From a checkpoint of a small transformer trained on Wikipedia: shifted keys, skips across layers.
Each number is 500 + 40 x the weight over its row's rms, rounded and kept within 0 to 999. Layers, rows and columns count from 0. Numbers have three digits each. The size before them is the row's rms in percent of the matrix's.

# layer 9 attention value, 192x192, rms 0.158, rows 146-191, columns 0-191
075:485463584448475537400499507508483479429489529513530636474552534548542463450478526480450503501462520500490500609434504473506453480498493586542519556495534496503460477512481478502460509533452582472450482458431509550496497486430589455545438493426551463453443418573471576442498509566563492452536457453468537530497512531519525495508498510471519458444528485506543492551525487506527529451478536506510512517516466569504513512501433501487523537500573457496484512513473505495508544472579475518519471524555482484478501557456499521471567511502457547506515501429533481493480462467427597550
088:487476501455490521423549435494395477422466465481432471521517558438487485560493471474468514511447510510556472428480519502428538497454461502499542495517541448500475523520445547495548536514517479504469542543426523502509413483397538493521430488454470521521515479549557490530521479570509466545590461488532520486521530520485561566502428516545503420461420532493489527492500531540496531464497485494451513561529530556614453514437497501467400425507504486474526561534486494462531561529511516477456400520490478522522514527496495540494508503547536492442518547543558487517511437556490527468
074:482470471551480486484493514475551473511488532442461465536518519441489525511497487457534532560473532467529515493504516479520560509467511492557456543514507426421536523510445508549455482503523503477521435529460521516454475481528498432484478489448528507467541584499511543494477534536561546514534421525560424582532502499513510522588543543440455432548564409537546516496479527441457498522487433558585453524530499516459428499521486385449545492487510512496451447512490531493527511562511470516502544550530556474523496505467332497486455526510502499493536486569457451566485525543449537502
093:598492537496509430446530530475547480468461492508556497581518510515477474498493399462584509473534520465550465550575520475582537464518449502560470502536523529527569498525476604488504463479444498455524527469560478428555477549497445528521466538549455529519516484458495544494462492491451559537518565547451476524503534495470538491498524452593485460539481442507424476502554523512475467524519526467513575473408434512512467477479455534474482497507453509493417475461450528507513547501474559514429567491429479563506490518502433531530490585462506517511437488462489569480454548517507466502
077:554522522463536585446558511474553506442471474536491500498555477458459571506564450545571496508573465452500521420515566477438456429503541461472541488485603506471431554464471492520538491425502542491533456541509507518466477481427502464480492465435487506524528515498521512487460545571521544522520488484550472497533493510492427513561468498426491581533461495468462505493520573467497471503472543552565510467494535488446414498459513543524507532479457521491526427507493495449440511556504483442494465469544458469521479527469501447473534471431534502493568608486540469521590450523457426487
080:549505500575489557463454491521523543574502493557464491539529509531510443577464515482532564500505405523507498456523537451469460489471459501459463524499389502523548476490478523502484506416519539540438550588539528499533561484505529515465530422367500464494531491473507477505495513548548434538470502476517507518474508486479511522562435535400474463553531527534461469524439497456464528474498542469491479524452508523459496487605475461480506400516524512415452546511478468547486550558536554557524478520427545476530478582536461511493500507471532431504554499527495508462548448523505490457
087:462493512564592530427530507474555486458412530552550563435553475548566478561486544530480480486491483545503483498492517432512535466522461488505566464540466472485497511528521475440453563428512513492451526445503504518598501524485481520517508473528552538483472499548519477489516494550464510519529514521472502502481487515515412457486526504576558535445462470487523512533472489390483477491546512486508417456492465506499449491495556540493479470432533480512511518417574451598519496488471516521491439460557474419496504440569564525470513508415486428531529494521608418505500544521468479472
080:562525489492412538528536525525412543442529448535498463500526585497520460568523544480528491458510449468496510542539449504515501533533462456492491508543421394530504439479494520504573520514510444451458511524473566429438503505565504523462522515584461493514484509533486488517506425463520438437472471444467544458581470538493523533425452452504559517524478467473538524436537468527449511521445457499515510465563579498552581529527503428472519474481500522492480501493530464503465426471532612486541467563446503571541521573536490513494504512491491506531459470508466501547497495446535424499
076:499434537533506493459484542470555473465446477543465491478520435522496518454519454551553507541512550425498517422524541519493482487495483561509425498538518559491416563410510518476499526522557519546537489509585557465477559482464524477543543511479577422551495521501513504496519510553565438533525520483550539544436544475475454401595547491497457564551557486514476501537449549518518445488534535491469473452520500550460569477474446498484475517471466517479441517497490525507462468471509482490498444487554481431542497460510476449463470460442515525426486565421518452576483467450475459571
084:519447541522512409506495501476491519498510483457498462474431480578401498446483496472483495482436581475467484528513492427510462423515504476561464508406544492423514487562506487496518544525469525530460545462515534500554488415528426500522544507569537570563451469451525501459532522414435497487490492566557499484446531493492468438587557446528533515588518467524556452480524468536477504486520525468450533502519463462493547520491499552524530464524542441484487516464465451491503447497483544480491519488515465440485485471454538534512566394400469518482411518491470547486509443499519498458
078:493490424566500557552552546550563461542493433504548482530460384531475517533617491472553515549503514498522524543529532470519485460492519418512469498495444452442536450516505475423495480446481528494459560476512537440543540551497475515461501501545513488592502537457505431473489562459473494529497532462554437500524510466467397551497509516492512494581521479459539487471536528519460417551486594441502469457439444501441513524548519504572542497504489512461472504414485546500475511533493601483558516547505520509503508518544459464541526499461537480482522554544481500487572522515459480481
075:491505433477480531502443515475528506506607463514457527444450454540509471466462505481498534524455504481457538524479516448473523519511553540535441554480540475521510529462439479451450376492519409441551440524492490509479496509474490503501526542457491498493473503480473542509504505578596493558470442525488542506536540474540456435500489500443509476482535415576565521466443461497534442490526502512503498499530486453462448567437512480469533563492513489539502483525507594453462510469465387528482516442481527498452486537541466478474446443451427561372570495469489509498452485468505505468
088:549540521449478502522478454466436476490531564430501558478468576481509540433485486466560565487503467565537529433467468556542602554516487517488518479560504561558538445512458579580461453471493528540518514537460480481415458383519516528507543484505438535490541542424553467516466481526511530460505465511485470529490540547490544511485506523478491476471552475510471527590458517511554518544483438508487526437414457499471463492511463523506523558542474472527456451468512444489544547590494495528496557513494544558488473470497465542523488612538507516540455461518479492566563490490512469517
080:517505459428447507510525470512453526551587466462466553500499539516444466442486466443538546522529477414497514472450475503475487458546466479537489457507490449472494444510492468471494487473498475469498478592543565456562527538597506517429565503535448510536520476446503445489509522579543507524485447511414539480545499463542541496468520461448515506532574459489576477489542510505495476465528496400481486597545514505542533496515521535488497570457485522575524506476446558406440461461535469519495509452477473577449467495557483521491455482456484520449438485449430548452486475508507450422
073:458446441526504499478463496469514417462504493514510507495523447546543508481494478474532470501466578479505525497481507500546516474531558522514455526451618451455509562469492518493481460559455458512504454436494457494426467498450461493553479534522524539486442499554540593476509514502519544462555504549547511539536542522513438515549543466557559490429449424442547524492545532495507474548482506500521539482553403484453469524400514543516502606449535476547492463516488578463531437508488454423474500528581530492480493533474490499555505462485505601407472500510521450518451467509471448464
072:490530572474528487506511562445462534433530563445540575516433458503469574439533486498533569502562481444430500461517534522553509502489531537549495559427499554564489472469479468515452516488435528552441528497441498513545643499477573468503480581505475497555438442475522513541496515564486552530417522426511508591462491505529517453471509521502504484531580446479456482516474509545514470504531543469470508539503515538501498565496494456502501492539491538535455511493518528473504475516492497494432595505528428502473516477389525439477531466477465516475546524456471521539506459464474561500
079:564535472481512605501470534491506576491566465525489492461530566439495552496514521457564485488516506460520507587480439586531584530462500495483497501544464483520516454453461487491519457467455531424458471540496485465449464519486566517455444504527504495479511488486478446517493487548533506439535427541390513583594497542532473525419457494428583414543520505460505485458555537508462543561456466529515512499507530515479533500487547454552511473497487581472419487516464495501465479522504609498543518541479486504465508516534512499503499497467452464557489484519388524513464482428494503527
086:404464452523570527548467561512551435524546486528509468466472449489536512501470534484506460513437572509485523510484441507519522482477593437445540476440511527463527524480513474450559511551526488523525434513402509495398487499610447516495571432461457491548520579490527447491478585469509504538523472493505501468505499464497490535511529545482476550464503512488559461518516463548475532455484493501490559571537522458584509464430491453548552466468503500558510483505522428523509460456506550455478479551527427582476510481548520479529411476503511499457417538538476487494493540495553447458
080:466539508510548576457511494511518496468545533630465517408520532533499501484514532452543540494449566479511523550450504515493483510476509515512475523538473539546419455459468518507485467588555470529474477464584455484526496461443493518463570475516469518507414505511451548482511568542553472530506426538448572470516513504546498515504439457455485525515553469454449436538567474495511491533487535413448552544485522557523448598417404539483492457520571500481437475511566497504512451544547487490465515513497465415508471511507515489502498450494499507517542509424554458522458485470536513548
078:432498478516525564450402541502513469497511527523519525515454538516508458486453532497514499470479444581485479551509524518478485549507593483470489508485455525557576572489462501465551464559541473485503493465496503530532470463428467530518511477508471506469449490485502517502550593513525452508570500453515498493497561478470536441431478531525517446485454487554538490497493460602556485476480519453517621516512394565555544503465437415535430494518564467437478573522477495458545506495498465540549469554483489529508537531565481557510540469529493506420509500491528501489496468433506570404
090:365522505480538526501526467469547515537549518539548537436475492514449468496475546527506494468518489449473501585501453486522550513483526464481487458532460542510476540463479461434535518530518518529540480493512504484536507515509506438413563487572481513410489469429447403480509500493490435432527501419469494502498503481524466409460481489515455512479575540446479451528583505573505521431509517419497527559504515555568637524479502470490498496447491533525491545428501464509485482499522476502551457465522407520502528522592511504493478496501523511547487552515507499448431526427537468482
104:509476450564438501534504543505487411451529482427540629453500554520585509494488496579532505482469441518470451547486530464481479524481466544434448547532598549466481431541542532450450452528477522454524470453515607464564500514483502495483467511484560454519502473507507423520537437485530491453482441535509478510453494547538476486519494511487547510523507529534587531570468456529501432505479460410459488466462483575511540553503525507494407535475467540503529438402482473449516543483501469442522513505464515531520476461528439520526539544474470513473490541485506455490482531468516547469
081:495560482466518561460462549410464574467562501559446518430483594480491507517429531429494505479444484464516523474464559538483527482453498472507555475467552555533499464439506512482508479503492491568495483524501430540492477348470509536485583459537438545467476499496508509481519481575495488457519424522449484464499508549527537532437493486542460482495550502498445460527459479468481509540529455472469592537506485508506498495468463497514504478505517533503494472552518394537508483560484510519453509522567498562485471457478558482516457425569453448557442462493438506548540464478586527536
083:494501478543543548479492532541553474502494498500546394532441474476533467464396551545472501470446538487426508455530524512505578505485551491419539551530490548454480552561512502501477501499423515478530484414550476473473412534515454511525508524516494452468473472495496471533518462535516463508462499483502499528412512514510462445470477477505529461473455546587519492442438454459548540464462479537444506529524438553496563517572525512502466403545480485489514529534543455552446469518485489532525522522511539419464495428484534495502520415491469387408509507513558441512435545493524495494
087:579518566590492543464506473539535496550476504557504547534512481544535481530507528458540514500480438542479498490490519428504406406547441493513478494534415486451526462491485532463476486419524515536444539548533507445514531478502501512445518427410489461527498527485520441501517500489579498502454492495559528501497511495449539500566483501398521528510480526506531455494463486452462551515475515458445465509425442528466479503575499522492493441521514477434491547490490482535453547533581590529534444474456577532509449574497429522502510538446559434426542502529526493479566439517514463496
088:525527541546473479522590499524451525429491496423498484440553545471525516566604526522500439514535429569485506447515512516500416488522475464483533493537504473504480465448506510502481541448565508540461558491482515519496556422577551594522502515520509452519508520512459466522469404483482490509458502587516527480490512574481494545490515485511603512470444544554567566481454509416496485536451458538509452393459487436455488562516513540522488583468513504465511463487509474529437519450449526495536503459513520479479508461441531486496567552488501471525497483477531536538592527456487482529
086:494520484469459564488482520559437555498513521485478388496548450491518494427432532492472527474426481415491537477480574609491465498478479529452476479511516483521455452498510475529511545514477560411527492518621482498518474548466512495538534467448461462569476513545521464524498488497578464436460439479488562553446488468489563520509613487407516502506542514535531525567538518488479508518458503543524488523503519469506519510582471522523445479512456485545564466484500432489459447505496518451474524537577469502470508510449466516467576538513493487468448565418508513441519473465512559478
082:562492547491421520468508494517463521528492415484535575510546494491554511509516511540451467517519454497518510491477516537472516532514557524466511435477498452516433494523490463479499483541470493506430505497539493577522518542519521468524500469403529516426514447517497513473472461521465492485494539468559447497514545506463525573481460528507448535432414460431448551537462534468538500546469558557507507561450540482414457388531534471558487565548499463503592469572481471526582558526507472486497443500545554546515495561462613488504527462525520514586423503516511458548540493527474502461
082:461474473430548496445505448494496530473457512509397423520567473512491523475515492456481498452492511504551483480438562545574470465476469506530454519475528513522452560447513468465574552529497493479520491554510521514494513463464451525514520476519491537501539545578459562448552502510541503447496485494461528508473448477546493494554540475550463509485610492443386490557564497479462488517557599505566479513510499499476491418542438550445564482390474480517579507513508442470518495511491486548508496450510435438561514473522520534473548468578502525582562559450485508508516463478493524520
076:405471487486452496544502437477496418517522504462487524511452491482470452490454486491558490504436466442522515490529536482539492489471504526489452585498580508455512537434504536525532443524458537487553465507454574435400517499447483451498492537517502470517441517499488512492464509484560527430493453473588498525540512499509438449558464475498448517544601482432431506492531513559473478475485503483445592494482476442478555569480453467484538540524503486497475489536518542454481443504538440448541543537490543569516491522467443473550517499522540607465526555551470516503407496469495417552
082:489495538459481469500436460551429531481501536516508498555486477490523489470510510517524511514528440548457511531419550516512503502534565518449418541546526513512489541526467546547498486558523465440454509516553517582604566557473474478502471514484476488510474453493502516528520536486502461507435462469531502573480543489493520431588524556448454485378471438548476483493531534477536454529483557492494438589495481511481540566465523461508455501484473459528572529442479519524492520483528462458499546464497539454477513560547502534515590504577524524378500536535572520543519547467508597481
080:481444440489471423526494538497570484548454413491526431555465486553487458503465457493481469470490519524509485486551490489466444465553486472557496432475493447426520473484491498470530560468492527506499500521479523432491473524495411493549538461551471488528543504552467432486502479476485499486488535493500504490490498440483450500481577529567463553512545431465493530560486500536441438450497572548520535515433476400528468405570483546527546574425464500503502479486486482432465524446503500517495469507508474635502486537446485507472549507486534541457410526507500504417507531556491429448
088:417489562504495518481539485480549484532548519538543481567461506481470527503526462490478522498481588506470513531541524485520491534515500402431502562513466526453471500489524436420411468561423500506538535504432494446464508444496515506469416525562435482455496491559503501506559514425513459504486621521522521484486462462480450519507512501498485480456444607452484515444502492520493515426532490454498484480552417575569532557502493490432503475497521481473507564512516525469457418482532426512598435465542516506506501549454431479492511485573496502511517512532526445536476500477510564546
087:502506473481475511493463460546468543507475538480494508542478553527515438535474486526522464505530426582491489509468489487520523446471503516546536501500496448529563535555505552586613595475517570417454503515496558515562531559523495508508588489531467472588471500464476552477473479558544515548474520500459502488511474503503566525461497463579506514545548455535505524478571476494472484500473523536496553510473543375517512482476465482575552467470519500485467478427513437482527486411505584521539528508433461557501514528531482509500554548429447528615493527489515563500512572520532471502
087:435493491609497547522455483584528426514502541533431519530521510489560491510568533453471500487477507518490514438497478484495484548547598417500478497538474460446537533531537538440498469519500470507487547547511525569530454540502482573520487431484562521514454526523488491525488520467468475445503413568492519469445536517494461522583492515441564425511476534500462505559501441459497477481442579486567454518472469486452465509515531471580520466500572488486474462466507497494595538512426500520537588519488521437478512548556485519526458513451528504555472494529515496431448525450513538411
088:614492489447457494528491557521487470450538463458516495533465475480527470462566474490503544488520501484481512496484491494442503595539559503516443503530469518524482515511403537513474389510474474508521544543530562481492445477548417494529518540473474537439573441430473527489464427494492465470498467462445382469431579489478532504535441522476482469474513463534494518488487478524546488448462572491515469535462450567429458545560494506456567474474464503486500453492422535517502610524548428533516554546430547503501534480530503509483474513464525507496444478472517493503551558431527495477
078:609489413530476519505463549591506500517465473513575489499501460490575513506473472480533612495571475497495512508471549563487515504487510530484494526488462446552517451588495491517514543442540504497440521483478448516577520560545443474519498501433506475547521506534548549515494503501473476522435512473465409517519490498504532568513511521532497499448462443455451503512507530425488482555481571512570489533462563438426448417591521467506502484440476527514537445531474433526525450550453566487428529559472538480548480489525557504478561494516508451487451470504458493529556545540442480507
086:484478544458494476547507475567539464528511451461526574526503447534511510548500540547438449440419505510506489506451470449447483530516468539525515518498481442408466466516466464494429474494426529531467478456394518519535527502536525552487444524486494524448463406534438443495466469476546464479405495495500516508514518505532467547509514498467485519439485486509544484489433495489510517452464539487452420611479503483502439454569514527495541541515503463522593478518509557487480585454525430459520479534470491546502494535490573510498522545474506521568567438531551559473575506417446536499
083:527515381492527518503467480505481579484531423551459441524509538523544539588502473470461466498517533532518483521514479527503554503447485445457521528440440481501513488489503449500506572534522508554466479508402496485453518461495491589521502499454547524517541485513538523503568522501477464505525503464434567507545455500539462620475544553502549493439433492490548467489490480529478481555543527540527507481550527441536501454492472456504498484355516532509527538498508494484505474486406579508468484569462421435545505459562578472486514480534502451490517430512474499512539437552443487461
079:572515485547450486440467488516420548494433575545453545490522545533537452540510484451469551516461526488544485543497521457464434457544461557548463499535469343475520467529523537505541497537541513488493491464537547487522437509522471529526547493490584506537451483558543558450540467530501519403555464471444491453561502551504572451509476466554523508509506457528508504431478463440525505551529473523502508511503547457475473463507492521403520474515577495556442482499508499488566464502499552511474515497420556457530496478526505528497541494426445471548490424495578488467527443546480516483
077:486518548463477479487603507489395493450509496374498524551488494505418530424575519488537585506566458479468492470517508506519519468536466428566451451464506487428495404492458462464521531537452522545473496483502526487490546443581539491498543499505460521495450479514477485491504442498523543504508530505620515530481527495482469470489515476460509501503549542488591496536518562603545532513433517449504516474460447550500570498478479514489523537495511510446532494490479499506465522524521530494532537453544451494485492499438444519530521553455518555467468558446463513454501400472453426451
079:506496484535472469513482432522531511512437482549581391529519474484436438561458523526464487513515521532463514463564596454471497435491480452482501504508515462509487578536575491464482515449486498485530502463503421473553455548510495524510494472534517518473487418549525442490510429580565433496452535466558486503534531510509470464547507466501471508451466549533514525456463515441449509434500487476508422455445482464351537483534549536556562529500533521474569501514491480567449514538534481511503499484562543508517473540556420545529529511512499449409521512472519490482443544540465476509
093:431487502522536480464441567467476522500447526527492429486450545519492497513466526526493503490448483496454522440503562538435569452466519476415515547459517547506479529538559498527549563579518521496515503475549553475529514457480506503487558509588539537498494505496556488507586502559438463469540474467442540493436484497520471429500607527541512530520507532549491494476449451451466481463539456516491492466568480515516600476509505511501496436385528483515488520467522405490443448478473464528494480506545506479485510384559521476478532454456466432478438499534532462563461553469569477520
080:544516509535479504433593396541584467535466467493543518559439497511408546500495493531483483510450554538480467466559508477472504465480511389480555517492436578454540515572495465514468532517465549461517536506483487455589479475518479498433476476484492485538493526411572448535523546495522537533483483487565487432446470448498484569534469517442434509580453542472502493485513480539524469426513543406486499508469491551562491468551534456579446490561533469461483536466545496458495550478516536497587467525488443549529494511475518522479511522513515463521567519537534472473542491527536520498
078:490553506505528505497564563482567581487482481512498519493555452554463447534546487523469468516527467487469480589556494465486455514474447485566492446463394505437531465483502398434539523517446565533459486481494560483542607582549509488480591511500496452496473467504376519468490514528472509557439481399490522501475460435511454513458476517526448498508532470468518463505502482526481464483531558458548481492491543501520497458580452423475510470481508558458471475455523520489480492462481506507500523487517392444506529473461541450457500445475490503555540537439480506459450503498454501447
078:512460537497547543420512519537552500441510407535480476430569501477470517550523493487512520487455495456544482490524501465442480448474518488486510525445492427524475544531489479431553561446489501583454487489406529505485513515523507481472455464511499560541482454551529529509475509472494435559513529450499485512507527515493515549515446466504510459561482500475489458470561539526455553473475530444548577517539591510546475455444475513499527464516528489491518488574517449514506500529495587459411440527460414524572506575558537504488479471371488473600479525432503509478469452474427480486